Weights of a small GPT-style language model, trained from scratch on English Wikipedia.
Size: width 256, MLP 704 SwiGLU, vocabulary 8192.
Architecture: normalized queries and keys, paired heads, value embeddings, a smear gate, capped logits.
Training: a variant of Muon for these matrices, 772M tokens, 5447 steps.
Each number is 128 + 24 x the weight over its row's rms, rounded and kept within 0 to 255. Layers, rows and columns count from 0. Numbers have three digits each. The size before them is the row's rms in percent of the matrix's.

# layer 7 attention value, 256x256, rms 0.817, rows 93-127, columns 0-127
104:127148116136070113122064105096068113119077118131156115129119115117114151144144146118135167151130105110141160131116153129145149068121137175166128121161134158137130138160112126089111092113152168101084134087162122099141135146153111166113119077113158164154127139124143104163073117172130145127146132142130124115128084128111100127090122115106101129135164128152114142091161113116099137130145
103:136109138105142096108104115156125093129083134117133094122107121149142116121123150166140143139130122163099142148086105086097127134102131113140148093119095115176134150141193155103121122121126092131136116145131093113133125126123100128143114182136105102138146118131142113092159140142115109183126126144097155098119096150151105122168144117119138139121154085094107109127147151120129141091122
108:120138113114137126116182087109105151147149113127121111098154141141121141158142110143079129121164134128116064128117104149130129132109089144112139098105126119129116100137091129112146102144137134124134128106139101126152123128129161134110112116141108127113179134084100089161167142112126119150113182146119113117108139124161131146151108105081131099088156140157123120088096150146166111112157
098:135128135121111112144114133133104092154101138127122152120114122126103129096160124113128164079131094130134087124140108137117094138123115128145127175172131103084117140111124167101158122082108132143149128117132138139122132114122102101134182153137177119143124151116138147126170109100133124161112109114107194183114085154091101127125149132131128129128164134122092132148117142142134137121155
105:104151131116158108151117146086101171091153124172137131138110145112186102128208121090132125137180107107105169140109129114115144126129097111079151181084141106119123157118129112174168118152137126152125154112101108083157107101112105139121120122115160134146114113137143123142124122128088169127098101118119105112120148112086114140145108135125133148083133129158094143142126172110118124119129
101:142126129131116159149119126103151171109134131164130124120136141176103159111112125128138143129108130131140124158149115178094123114168086145085088112105098131140121115135116170076101157165114125147150104062089113148122110128131131095172089145079133113097153138137137128178113147133090141115146112132173103159122127070126148117126179104092145097122150145136072152126138150151153151161134
109:108161127115149128142129153117143122115119148134055125131112115167101140140161190106123140123156131140137148160131140155100121144101121102130118152129147128074146125117135141093105053111096142154123143149109099137111147142147109160115098134172102128111089146116123126067077124164112141122153148110111119117158094115132160148165153159144117129087113161131161146128146093186098083145144
108:177121124138168145144141141125112078101139141154120140147094162124142162159134114131129087086130146137127114147116142120087145125111115142103137048116154138121164140119135114084092112132096130149090130122116113150150139121107086142124122134131117104192112163148155092123141144162164153160101130106066120153087121135161123127128111130192126142124131162102139130176131134155127110115091
099:136104114138097105128157155102144165115107115110115126143129125123108117091092157160096121120125160107161133136158120172105163079136115131165102123151091114115121098129106158153179110093106088169121131114133141096157124163108155083123154096142125117119095105111172142123177151116137113128080109120118141177162087137112157135147152107126172139110112119116176111091131109105149147149104
106:150128159129124143110144099109143118119142164124096105103148154103144134185118125119127126102134091147166119087157156107175128106140104152115131128127112073110106208140113111125118108103108153108134133100133119106121123110088107100090129086148118131122183082132118109148091107119126103106169107134118130122128121101107158140122124131113157180153132107151114134111074113130146116117116
110:110106124112159120134133167136079171161126127102162120140102163106126114133153161133164117142121109123093150125137102127151160119116096158140131144146150099150112115136148123113151091095179118133111142138110092143145127120107162121073142151112103110110132116103130151137095134088137151168137160116163101118180109083120139131120128106090144097129127157140138138146141117105139126079160
102:145147121137128089118168110134098120143144111136085174112117108146137095151124162129131180145139134133156120106150149124163112117136100117165132093152103148115144127168117147107086128174194128149116141137121119119110151088146159146161121095114133132137136136151108119086155127064154126100124125139133110115146104142151106068146061120079063124146120163073132101160119076124152171142103
099:099144117145118096143119140104125089146106114152157083122117092137106129078176153165109153147129156131173126123132132093158134131155113130168145149148187154135107087156121099125182107133127132162108108118125108079134124116123171162097146101101104107087086159095106150143151153134159146128115134121113183120102129138195115138141107159120087109104158136121151147126168160124103131149123
110:141148103124148134120138143164127141142131170136101119112138153140113061105145117067138155152130118147115140153107133122143163096145098121109123117122125139125153121145096143119102116100135128121113149095151179120116129075185125169141120146133107108162112120100119206149083116148136132152161106120171174127159105120097102143143110165150144105104141163130147132141146125124118125121172
104:166141104125139121152146164143133139123147083152145150103099155102136119137137145127142176124138139122156124099131166114138131150111174153133149171127142138104085148138093094145108128115161118132140132125166113118162106144135107152123150123138136113104112139111116133145163151157131147106082114119127096163105156165157161129141089094047098184100068163113172073126118132133144152141111
107:148107149182122132125096123119120112140135157135130125138138111139159178149118112106104131175172092145165158146127145088115108126126127140140111108128132159120166159169134139107114151152107148097170106135099154090137157172136139095115078114142073114100121134146127145087162137158167150151140138151099150140145112132135096110106104127135133115125102133149192131151140126166149148137109
097:103118092124135141120104153151113112088170096121139128101130130106081181164138127173091103130115100135099097107110130169116129130148121160122122170142114087138155101119160132101147132142109144086101130173132147151142133131124130151136192106090139134123151131156115152151117136149142143115102118115168110132123141169116121140135102107152156121154161142120113113066154129115104124141129
105:139124158114164152128141100120176167151146135129095162082142122136114126168121102149114088112099102093088140093118182142113152086098189130140102110119088126121120097114092099132118160096114140116109112182112128115109114101090143164128144149150103133149109128169162092073110118108152154143123099156130119126145139092109109097088133140101108123165148134129112093118159120140123103126169
105:107134127142176106135124106091128094118148073125109125126150077161100137144109116103102130107167098144114149139086125169133141164133101107073094138112140123125129133127099151146135147078139171187137097169153153127141144072138124122105133142150093174105135092113115089122164123094115119135132086090141103117132181078123131132121133125124128128150134111134120117114111109139110139098109
101:116134131151111121119099129156156152078123117107131132149183098132095110138095123111145148107082117122127180110123142103122104113165137138115157123161139134152143132133118106147129150114066111109123121145092119130124155135082092123137077099135182174121156135111124106114084120137129159118110152155099088126162118158123139122111109130141119115086101099066133159127145096149082124135139
103:155131087145149105120126080121168119124128115146132108128114112086108164101162133118126141091102141138129130166204128127143162123160115150135118124120120104129170173156132140132134123073101146125137117139126139106147111126152129189175083095064154123154092158104141113145148106144147149122117124114123121121113126165101102128131148167126123114102121156130137118136135100103117110076141
104:119136102108123160161132117137141180134127115120118139097109142139117140138113124149128134137151087095159139116178119132138110135119115144119145131128117124113176125111121104127084138142155162114095095131138101082109129137117165098138115129169153136105103106139127143142104134121111110180125147185104115127126147177174162139160124152148159125135135131158107101087128148120151117163142
102:127127126144163084162124147103126110129180199116120125105120111126078101138153131110141136117155140151131097136111088136161130143135137125139117123102178127161131139133131121138113121086085106171124132116084119087130134108132178116161106181133138142137118107144104136167094166149104101126170118152128130127120109140124161148162125109114112103169112124129104157172130085159129152130143
095:137130100185095158169121114126117104087141118165124118111123123108077124144161105171118121097159095096110124108155121150100125134127152151126145169142115154117171147117115087131142168160169127144106137118137095084121137132125118130115090123103148155153092118115166093168111157149086140092148113139132145141147163103124143156158137143108096116119169094095100134146094157142137110133129
097:127140112105115107125103124113145117134132097096129073191119146149161145123122090177133096130161149160133153123131080122112104152151137110097136129152103120159137137119153139160111104148143177161116103138165146142134144153148149115121111139119115140074160151113129168126111128088150130122101129131134126133158140115152116134174156118098149113139107205180147135131192131089132078179097
094:125094132109079097077085111132121128143156112119120150145138123112111093143137123121133122139129159121121146122121105147137127142174089162171110153118099097163190106081155116141112139103153124141133065116124145136126118139132153138119096098112173119100158142119122123137087144125121171139150135137128056142154160135136151159123106143103183158133158131144134114119133121093151116112134
094:103171122133121119174123142105115127128145113115173147114106142158148131129161099120177110155129150118130102108153097159123148106134125161107100143133150121128099144119117124089057127146169139124108113141109151113138126108095156106142168149152139184102103133135174109135180133098122129143138054130128136135140158146113168135127152107128148134127147121080154126096119152136164121094128
102:129124157119177137109152132152123134121118120130090172176128157162126099116115159104148137102145109105155179109102140129112159116185093129095125190139148109086146133132104096117129118120183119136173141147091156086105143158170110147144140115146125115134148120103116127112143155161119123097141114098102133173137162129101119224154129134110170133149149117118149112125149154102148136119144
105:169134148115132120112094157148111125146111127156128167156136126127137161143156121141106129131141155124137152129146135141083133125155092114114152146112173126124143123108096180168187098118111096119102091126145113170112095088118129096126104149134136122150127145139137127106182173135122125146111112137074127120088115126148098102181088130159119114136115139100131148102131136110134143125135
111:129118159088145109114101105129106160098124138115137139152129137163132133163119173160177151108188131144125119165196127108152072142133143111155149132180120152117114141111119156124121139158106110130085142099133131164120116141129141123183120074132112104130148145140125173157107118107163137157111108139145092172113110105169146120149141125145126120125141138152096094105131138075116194120142
105:174128132126132122126152075122136129124108106073139122171082125108137080136142106138126125105082114139112119121151100150136126165139110092141138106095168191155142117096084179120117104131101125125102141141141096173136129112107096149123155120144122133154108073096099126129102126106115119136142147146156105136125156114133124105114127108127147102137103118150102117074108113159141128125115
110:098125125099125139120143091129128173148093169139141130151084098196133088149156090087109078061185129071119127129139105136115170127111120106111083102148122137138100089155096121129118124111127145149104139112121107137168138161081120118132126121125135137137159132168119144121131161105115157147137146089143122109139146147111102129092133158131127079131124158162128155155128095159110119096147
100:139135097093138122133112089108166157148130140159089121148148121122132138158116134171142170170098122092152127114083114136096085118151105133151068183129111123096133106115148132136116110154090136117091122121124096095134147114124128100121117152149163140109089159156166108094108150104134125118142080084092123108125154159121142117118131112110137098112107131107106126143085121109118131116100
101:108182163121078142190125124115154179140081126172095160131147116146134099130140080168105095115107131143129143141128097140131124148106131147127088125113150135123095133159098113144111105141153095117129180087114143114104146125149122194146141145110124116179128079109104141151092135147110113102142132140147081143115132139134174118144139117137154139129163129144104114142132128128151132173132
105:128164131162149133094127124170108136129142136146176152144130106178153138177136072124083159123156146097180113107091158078145137122131087074118118169120136128118132168125120120129169135135141102142150104153149130132120131098105148116103121134097114140154095149101114146100141106134136135167128081102098125127124101135159115091139144140143141125102146129101160166130137104126118128142095
# layer 7 attention output (transposed), 256x256, rms 0.515, rows 93-127, columns 0-127
102:123177135093073142138183140150152162101154129087112129098154111134154154106128123158122129139184124121129142105145136120132117149173108106132143105110138170151110154102204106103140180190111095119165122132132110154123080108130123097140169160143144125082152147102145138073140152113116100172149116120120117141136113136142125121124136084131130118155097126151133143132127156116168109117126
098:137071116119188152154125136133109121128125141123099138116116143132128097127138115107104141075101154084115154130122125155138056149139119141138069126162115076111110148119098065121134148108098116118145109103106134095112120135149153093121087093113149102107130133142129130113146096090135116158121127118101146150139150182130155111171161115124135077132124197126105098126124139138094126124153
112:138163110138124146136108119094127111103156182129174083194127110113106139102146137114126136173113107136067168103105138146137138085092129171102128139134142127078110160122172149117102124153130138116109123134104144106114114151164119128149108123094140140149094139187159102132122134160119157087121123150149092141156125166141102109082107124175090151158139156110107187151128126139102164114145
099:126078120113125138131137156065143154095153178074126112147142111198118135132089098149114127130138176101114146082140115153112164076148107152107183091090125160120168150167116126132145131141130097155139124082141143146108145144099185139127126178094139118155150140116099136181130141159074150151123156123116112110126155146138114138154139106120099113122093086120145103084179118141164121125108
103:138142098145150129138115100165147087187105097085142100115113088160095105160124132139119127128136126124161122108120171112120190142128126163150104106154107178094112093098143115101154122128126143131150121151126151152129115174133157124152162146139150148121156137142143096150108169126167130104140131134140182083113132164169139111072132151147151107135109091130141138137131120076168107145139
100:119109114127119161133138144087145107137126112141164107131127127084102106168164076152125137167138120105119181108110149101156147128125120130138153108150145119099126091162113119149142150147134122091106136153130147071161130110101135130139143096132108112100160142132112111122172133128114133156138121121093121172135097161158116127112095129152117141149120105123154095117118121100115066124123
108:148178147112129095156107164141099110090113128114157127092110136140116155137150101107143141154151129148100132103092130168140084118145160140160136154159159110150186147101087120140167169126177119144131117093126151114130124133132142159147095120098129152128148101128118142114123110120144152131135128096138110125195133115104074152124112153110135144083140104147138130163124155101113140145137
110:118176111087140116109123130129172130145145132137139100087147123151168155105113091134144153157115126140129123107143177086186083159125146113145128180115099163131146105127125106118132104121176127121121141153126114123145104143156114128167094145154138168141102093107130117135115137092076126136167123117144133131187144124091100148149099135094103109130137168130135127108170127133081143170160
096:140176144128154123134123143087085159138129121110079126116126167090118165143148155126156163151123161138114158177097117146135126160162115111148148158120148115128134141131115090097104087159123135128086150114117149146115112094095101150104122102145120156116138174109106153081162123133135131133124145089112094108122157066131145100152151133131121174132168172144102107170117129152073107129159
109:110150111096144105157123125158190143128118110117182125158212147128127156120115139138141124138129099125102119142114109143113140079076132125102154127144139133140127121110121140142169135139113187124128122123143125144136125142101116154085176137138154120091102170102103120106146119142111167166087128149138133113134128136166142149157107095150101154136114076128196152165162108129155180097161
111:160117114088145145074108150089131125150081133155147128119144125120124148117119138111098127160162164142096115130099129111139096126148116122106102104065093147134117135136106108139132140101082125089156114119106160094108103133168144081149178148139133124170148110124151120125122135124144178139126178088130121097092123134154112171121147146121117137126129109120131184135112178125149109096116
102:132181135112102142107086121168125137142061154138110114150124141142101125134119108084119103125124098153126132118172129113143130151112159158145107135113156090130143117147116135140146111121115150106170067083161115163107138116132075087119094120147090124117125115127106114171129129126162118152123139093086154103134128096139124156142158125115141091117122116163167133125118171102130127087126
101:120129097100112110119116147123135156102146152146056096144104139150155088139144128113116150141110157096115115138144151133104149106149101141105116092131114133134148173138142137154119153141102054111164171088131109119145140150121111106165121124145166117138151143146124109168114116120141124159131086171153106173138129134077101120107152090137121143072131150132092153125131167136100129129149
109:174138168123130141128126161132108130111084125106122150112109124129154138137152140124111137118126158110134169105142141121125135110101135086169155131121155160164123095084120147174133147113152096152150115134093112160102121137116117099111120125116131147138157128163101094105106138115131122124119131127127107129126155158105174117123185156155098108121158140115147141153116169129132136081107
107:085186103122146084176132115133128080149161185157122140127164079115152143112119168090115137053157125175111097131117136158120134130147133147095121104119093106144141103126187137169138115153088141122070129105091102118127157138150095118103136123184134130165137124124102126122097139138123121148130157160121155104101140109117101133129131135100152104118113148176123185108137104115110137109123
107:075166147117141132143149098169092188143120139120123159099139113127129126107091118112120146177129114092129107090133145139112130125103169098144116138188152122129118148127131153111107145085143096158107091140117108134121092103137101139144132143110144131134111122121100139192139148103108170109171094127122099100184139082150144114136157143132088113142171162110093109133120100150132145111137
099:101089131142073126144157149103135135141103115131132156174135161149112135112106132164087121147117143119165143176140106099082103086120073147113153111114124121171102120139122103139110150106124133111139157108143072126147132131115144131132104120143076071133139097095085105097102093106145134126090127175149129157101090071135116112117128116111137178115110109112097114148128099083116115118113
108:101098126168081155125155105114091126097096114153139105132115135140154125103131130113135175154161113114114133193122072109080110137102071094142107165125150145134106144138162121152118086151137128137128125122092115119141136128161082143138141105123129073123123128106137149095071136098136128143101131116160132107101145138164155190122112128144168140067153085095144103129114150135158117114164
111:124125098145147145108113140203114129122122131089124107133118100119161158125107150132150143177113122108135125108189100119140123122116131117162147124153081085152136097166148150107139158122144081090104132158102105115148144166142167083159126161097120141138110126114102132141123150121105124083108143110143144152123149106189121151175149122193135143111129154104113130162125146091160150140134
099:145104163131096146116100127165159091121140133103133107090093147098174127125141143137107144139153181138142153128119133165113158170109070094127126122141170154098114121128092098147128125126110158118141139157169103112171102112139125139117153099096149146111085156129186157147134129130145125068133145113136142151134126081099156121135103097105131168161167147165115121106129155103182139152172
102:148150110137077144125111139111069138087140095111121132114095151134136138068114120192139078134151181123154133158160112117100146171151128139084170121121155164113145110101112098150086144160148079133153144161155143134131150102119144115110152154141126176088138088133146166113135161093172134142088136121132135157107121125136140096109105101152118126122131133131115115094162129138139152139127
108:184113129141135121148149134125160117130145203137178117122166107132112148106152118127116151126130168114110094144096126097094156119113152118113106151147140119121115115153145118157171093149126101107166114138126111185161165122123072158137161148124110143075094075177111131074133135120148124124147080122122120097125064126114142087098151122166117174116124116154148117122117125139119144160088
104:134095142118156142124072095207136167128088117075105145101130119136156158118132111109111135114161080066122164095136117110098149109112157150155161135134108130154094100119130090151129120117111138149149119101137154150121093141127137108104081133141116108128119144102123143091104142150116149107102118112136079136117140127123119156110145134133121133077109143113115120124153142122128128154107
096:131143107127135103114152119136137138144138080150079134153149127131119111151120153130149151112130154115167149169111136140119162108130074130143145094110130130126124119125141155116162118138144152135116110146170154133141193082117154101095128168143114144135116109140096135108117110109120109122120148141101117125114101189156124124149124112137154142096073176112102129114128123100160177133119
100:153143103122153138126132131113072112084088139158098107110108116114138092128134180095114140155101127104116115122095096135148113161146153089111120164135157104149140083157118146134172133182099092104126112180150093108121135095127151121176179113097115092139142139167143092092119123096113142120164100160124140127111182123118097088101141111130127134120135100124113062150112114153105112129134
097:118108144130125146143080136103147124121143169162122116118137162141129145108128159108114126162146100103135122145135149138086159162134168075128113103113087184117089134141119091133151145170121135138093134147132126171173140093113151104123170136129123127142094131083163143105110110106177124162108148168106120123109106116130147091113127140122094101124120097113140118122118157108126150138125
094:109141124144139138148107101160127094128099158122146151131136148111115155147118141126127094113121095102145105125105130103087114120129134147125124140114083161121120108139117119143139123129135142135151127110090128135197114138099125171158080169187147101168144145154097117128117080126161105098139128125131133168078095100191110151128093102138109112140126151121097120107102112104167118119165
097:146148121149131102113115113142125133108135123110131103098134076123125157129122126160119100140131103140112108112155107121113125134082151125172117113159108165111123140111115172135108112129126112158114153108123102143146141108102128144102108152092124158177097108160108109162107160154158111088122135102083130121118089082142137075133169148119081139077119167145184117104102105122127151089121
105:113100163128123134139117152085099134169141142140136123122130104142106084114128093111122178129104141128154096123102124128113113120125122131139142147122127133144161154093132100114080152107135103175188151129114132154134132153111099124161130181135109150174130138080141103141129100132127192125110145158146142139145184122156106134100148103082123126149163130162082128098167123120114153130124
107:142140083131098108122167130087097069155086132153127133161086113080125105105126117154120119086083138134158136075069112155122138158123189142135140131114125128098131113122146116145132120095143183147159088108132106145132158101144133111127193143129136105082151125118140138116139142117114125147083122105082130124162127165144151127125125109080103101155121131126113103126101131135140144151141
107:115085115110158150155122133071129088155124110155168125110125129117173163124135118118129118125119120128128120138089111096081123081116111103098104162144100130128146102126143139137155158180136161087158155143094143138105094125158141106119142138132143121117135146109144157105118126121083110120144099155109149138126114157131155140133132116119157098194132144100105187111181153123166105134141
111:106175123132133136142137084181125110133093092114164122116131118098112067112101139186132158171128103129125155098110138118138142166130098128132093106107131125120141158108154168123137115103120142143117137167158137135122132095193113128134132173139126155126105128124133116095097145129126090093167106133126073140124149124163152171120150143139115118098134113106124119109113135143162110122132
098:121068120127145140146165152132081111164148134155150106114148133157136166128169132124129129122114111141098157171140124132148119147129193127122110122164139125160170135113141123156136087094118144126119114133129111137123127102126176134117147111145149113144127105132095125140137124109075119124140151148114108177142145088119171159141056146127147153126170102182133135129130143129138091151140
099:135122102129124142104143077133160072113155117078149109167117135155138130128142138126166059135109121119137126136150136138127135124141130123165122163161112140103124123140149179112142111178113128164155105193148137123110126068098086118145150103161122126081162178169104132129106136118124123108132117078106140105105112162158149127129128119075156111168149162125132154112114111073134106100173
106:093094124136150146123083118137122124133158117152163148127119091126080084140126153101165134112134150131110138143115110128134153113105150145153103127107136146106147114133091158126123144142103080125088136127133095123099140125148088092161132127132121148142141141132143131152135106140167141097130158118146147137145123071125115124122088122121079102129154139164110128120129148123118141114120
# layer 7 attention query, 256x256, rms 0.746, rows 128-147, columns 0-127
087:144107145156125165149121107152135112109162085103112134113137139124129125133150158176145111157177156111181128127134141086130107110143147162113106132168118112117123114072114130118125144156117131081072115115106154122111134160087100140143089147155121146148119113110113122137147115153106105181145114152130108159100154100090117138115134163100124135124116137146186145123151097108153131095141
080:102109119141131103088111119101090128131109130082148158112086134136114164116110095152101116133101173146115131111136132137124164082120106120161140114122136136093131140125151117140123139127132143108154177149139126095132139145155115129127142137095118106178086145153094119096109114178086120121136117158106113146141118130125136134114166151134114096127136143184117097138174090146127128136068
084:114139114128136154168137108136144126120126139114101180106090070118143162130129147101108158075114094166141161132103121151102115142148137134104136086069125106088143134159139114083151144132102138139144094123155105153118133101140142155129125103081119124081145115112154111132082144150136123141145133180165123146136129089136111103093097164103121145113125126110101082133153160155118130159125
075:130135104146107104122128083134109113151151160130149104110115087143120109103153123105152136107172125119116115132185108176142142131133126112148112114159129161114151132119121136156131171107127123162123131152126116132102113137138131127181120145077087103127139108171123135138135156097138120094128122093093134134090146126141163095137165079107126115151166105106103114121167162155124120093151
070:136148113127127125160130133172112163186183149107152107126119123136139120164125135123125116145140180109094147113161138107116127136155117108122128099098129124124116157138117124125161169112119092134168110139139096114115129072093135121106124129141138163130099126186133127130129124155084141130110137128108096154144112176106169132136167110118099140140105194121179134096124121111113153112110
076:140148147173115122138129150112154091140118106128093130143100142114148149136131164111149116104090129089135150122123091103102126116138098100130145131138149132109085143127114115127134174093118149085103125124113102142145083162137157145147146115127073132127108137168109120122144101161124092113141086141120113177113108119122106116185139161114172123127115114122150177140135116103193111165143
077:165143160141115102135076149176092115137147110144146101130096117116135128120089113109135134135142131157101117099163118128079138142157110114125113115119156141098111064107115107132122167101138184130095115127129157122128116174137157091124149135136138113130146132143129124156110098130132164139120111116114140164114152139150165172136140061120150147186083108102148145078117127089118155126155
083:149127132144110147097132150147094151149115110114141150133145119097136114126119155131131063129150128147151158096127124103113149155148132104122134128148082129132150140103126137118110117140181112096116125162146135112083188134109156143109112150151153114132106108080124117123130133134132157109138130092123138072120121123125135125147116097137125085118130157131094105185100127160096107108135
085:144144133107053123129153127134112136139139133102138170126153127114148083085198163127159104163094125142145106151099138111098124143094104112125118097144085099105157150139086111116125191147144156145120077170129146109132152119159149140158109140112141130106152124096092131126077129095142131141161138146131144162137116138138192131165136103107117118152093118136126064133137152147124145121169
075:131110170098147142114141104125132111121124146105145144131157156112126136149093163161096104131111074124138151128138147113162065141150088137099110096138111105146116145166128141151110149121116102104146077135091148106144115125149132129105136140163174153110071135127170142128106144097133173098136109116122180125085105119132106149154123078160102120125126132120139127132125144103141108105124
086:167139110094153113129125146120097133113120122128124129121159132126121114128118109124119116175103139109097121129148126146147125140117141137129115139119135069135119182070114131102131156147105108137116107104138130168094123120152108082138123142124151119116130141130158157137138110114122160147115122105117136138096105102143173130088138069118078129123109099158186168152114147133128100141117
076:136065182100134145110103088084144152156145120164149090106136146097145119128123098114142131114153148155159087146130087134104110128137110128114142120147134132108121151130138167094127125150130161104105118148115165103109118126105115094127105110130098100169129151118128131112125126126154114159133133093125109126131146134126167147110136155114109117118103167140151128110101140135160115102119
086:127123117134114091150143147155134107113124129129107140173111143143099105091156092132167115116116154154137143118111129102111090099168167104131101080181168100136153137131116086137148136123096146125098155145139110130119108120153090140104127146064114119133084126134132111135128122132123158101065122132145090118132106112168113093135121122110122123131106071127114086101119134136112098089140
083:096140102086159120117161101163121120106142142119108139069168132146127124154154135072101099124149114157116131165150076175177114130134096111128110131143143150113142172128120143152146144122130106155182080156110082125120142112108130134130127131121137125098154138133113135125086168106178120114128115106096146147139121134145123122136189077102105145147122138104162126176121141142104113102138
082:082114109137129116124126122170138126121121136066135125126122128107155108111182132106147108145146135102176125138086113129126146131136133139141131142135117137084140144086124129088150137119169105156113150173153087155133172129112160113129139104150120134082165154094133116131131103073176109129127158137142103142143099149145174172111124187114114097152130113136161150135122092201148093119131
090:107132108102127121134159134141128104154163131102103118171096142140155154134124150130095115098116114156137075125147123146118095127161142099097184089139103150112118098175138120120117093131131092143110110126119136091153127109163121108079118153148178130130109117194132144141148099173122149137118132150128118141101106126150133103117117090084152129153102096127124131131118154136147113103126
081:134118148138107116154122152163135140133133139128118084112100147141161083141122139122116131133139113148118113156112119125142186122121119126143123106126127174136065098107103142143102139101138138110100127109101116087131149122142137106139128172142116149126132150138142104148097098131107120154130127140127126113137107097118153142139124120141082190109082099100134135096107117138141114135063
087:109162129150140115103117130178087149099113132083171111121124106116119081107098085143116160117168091114142156112151152139137062127118138179103139115131128144113130107105093096104101170100115160180104091127162127143120107123164085149126144102147156111137136116130129140101151068155156133157148154106109175149123104129139138161151162147129130143132135145118153106145098108144144174161123
095:122118141155141154119144126134179175136131133158132121130137127112115113099157134137160121106134125125131153114139095079164131131166145110099100124135131097106140125138163121165122099170107074092125139123081111132124122116142144141137121110122069141160064144083138114124137162110157092108109154105134101117189124103134064118136131150106117126146129153087086114131112078134137112151117
086:127157140102108104139125119135107130126121159121136122155149093133116134099134120135117147109211146106156138155068146107102097101138149110129142146140138175128128099105113131124151144121144109160169113115108076113126186095122103147105145127161113138142126103132126093133123153083119090189121088152112141094171132140121154089151088116087139151127142096114147124107125142173155153132149
# layer 7 attention key, 256x256, rms 0.739, rows 128-146, columns 0-127
078:184145120095131156134120124122159101158151170165132117110143141159131120129129127137095097136107137115100118124141133108073176106112107167138108124167123117176109160129116138117095080152118157152169117128142107089130107127159099099114187106134118112108139133166100118083125160122112128121144163101093118138158103094095162135143110103117133132130099107130158139114109141095144134117124
083:108124103096159115165143152140138140123075116113099140104149146104167081172133113134166155124151093141129113119104184145117143119179114111106122155168100160146126142144089128132122128135153082078107119118094156155102108108123139156159112157118122137117112104129109140120124133122144081105133122135115137119131167102122170140120119110107144150098127107120110134192110088114120162145139
077:144113132165110148144167139188180126137107106142124087095105101150125116118165132146147104153146150134107129121148141127100161124132124146140106101126089077165095091131130140106127084156142171113162123140125163086157125116124144127092104101150153147144075146124098148122126141166127157184080120152124121125138145123124148122112141139180083179123128118134102135108159105114103165129098
082:137112097142129148126104132156135122135105145128138092092139155143077137141102125198125139175142118117129172146108136140110106094111104113185116154100151152161111126124148133124134177106113151173121131147148119143132117149151140138146137112145118149104147091151130112113142130164093138129146101155106126119108159111130149169114154099142136132122103105152139123131125117120075127097146
076:107116156116156122131115136104102127116139120112107193137097109100101111114112121139137149135127139108139082135136142134131100127107120142164089150121120128088148155124067125142096123086115123168091149073119187145099119153121108132152133163180101115113158094134129119159109137098163140118168143118123154096085199124132109146134126139144117132124132112131094143160112119140154135114125
079:152132178128178069127122105155153152080131155170111127125157098142151154154115119113120188140130125131143153132106124133117124160187119142120148137182150105145134135110116113156115157102148167151126114161127128106078101140169137105132102128112124090116126157082097113146133108129097075167140133159084126100127103122082089133120131104131146132126127107126111143094110086098121090154110
082:130142125137147120127170147135151106072164129138129130083118152156064090150155135129075107165147139126147145143125094117174144133128162157138103111145106107165117136146090160113104103124129132114141103110115130112146090094139153100129161129106136128142095131140146119159095103118117128132122126142118119189111122124122090106129106115176098075122113134126114160092132130096182143157122
070:121116123119162100124108132110162105101119082139173129119114148137114074140109102125114172065149147127067142135141145172103131099126127136120093137143140141134146139144126095158092140124121138129141127123130102117093135140148125117091118115168142167149206106137128101079106150100116109089113114118167156137138081081114139118110145140146157145101117128132127126158129111152166133132156
083:121137071089149147177131090117127156131147152167119131150107179126083147125108146114149140151139104138128157099082150182117162091118105095145122152124114153131149133164153150161138166122144129127077129135132145158097098183155123122152150117167134164158176121093128102120153122116131152120141090125106135139115149170090162173174115122170125125121126126169139145142158152109103125129138
066:118144122131168134139114164117091136090191158131118163130093144101101146114134125135159122168129141144149133132114173147143076105103192102108126160127105193105103101124130124131130158130091144168082121143162106174126121125113106144138135156139124142163135125152163132117124092129160122113120133104152140182124161141109107162100139121119141100094135108134135137116121130101154137151156
083:128163126100110161145150106109162097142082124170105123137146133137078133143097119118119161125144129139109117134121133166149131112135114124123131131161159130090138131135169109131109143134176116144185143110139131149137133139153121101056136127161161127102107143189150105138134190107150157131150142124133143130116101116108105121097144109113179124157134126106152147186152179137128120136112
088:131117127122146123147118148099153137091090119161095158132082145095118097135127117122113097164148148120135123174183149103138125111114124141161115132155120076136172154116123098142138121105143122125121131091123139156096158123142129097114141140125115152095164141178140157117108132114104130119088171161113127148125185120115122114101118118151143157131130095134142126165130146131109159158132
086:169122161114125141086134149098129122128130134148092141143136118195113122132118151159104086112154132140159131122101109109127130132146122149146125125097154133173123113096123090098096070148145185126123134119136108112109163132106092134125115098111122155154143123143167158126130136111078163106155094132143143069121159073139113093141150158137150102105134104154139148093139174110128132120122
077:141146126145100136160117133132116086113071130177084156127154173154136144113090149123131135161070108111109152138115153149090147123152147107139112135175137144105165127113065112133124149100099108148142171129101128157123105167122112134160137123075169169174151119141131107108153133142130183148118066138094110129134095102126145130118160097137125142137080136165136146125128170111115142138125
085:147126148140130074118172150124128127173097092148138132120143108116138135128116090081117138173107152118104107134121130169104110114142122100127152175150136120104153174121116118136126125076127100060144169115125125121156135122136114122127141120147180122067115152131144109163129189138133123092134163086120146098145110177120090102155120105144165141172146119114158133113124137148092126151135
083:115113141157168123133162107169135114110132128152125111139112121139123135159104106088110103155187126112153110118089128142133133116108138094187129135135131139183163113107123156143164100121144151161173106128091131162125112117155126099104125093136106113124152105110097119147101155110154132115160153173128146126112152120128110134130128134145132123123124113159168129123155124156142122097127
082:110103147134125153123131138145174110182163122150125143077085188141140143137125151177107151074120127145137141110093131139140143136123149099128116110119100157126132108168127140105160158115097117092152136140144113127123158090122122132126196109094109137142134143085189165113121147102112147094103129136110095174128126152152165111125157126182138106154147148172129155136167129133117112151139
086:132088131134131105104157124148111159165085097089121142098104135155087104134150131101076080113144177117128109150098113141199128124159109146154129129144142148118125153096138171135138103113086116104138106118078096089146131108145139103120119104143113153145124145144114081120072179139208141134116160102112112148141108119132126127135171109132112091126116141148155111108153171163170148093144
082:160098123126122131102107125081177118149143117107127144102128105124156109123136099107173117122107139133106110147115131130125177153122115141127160121152124115126115141157150202131130123132141134101162108095149120097148110126168102150122090129107120096086124139151135122110147106189123116118122147104142101144103088096129136104153130071142152134153125140141132089106111120161121130136147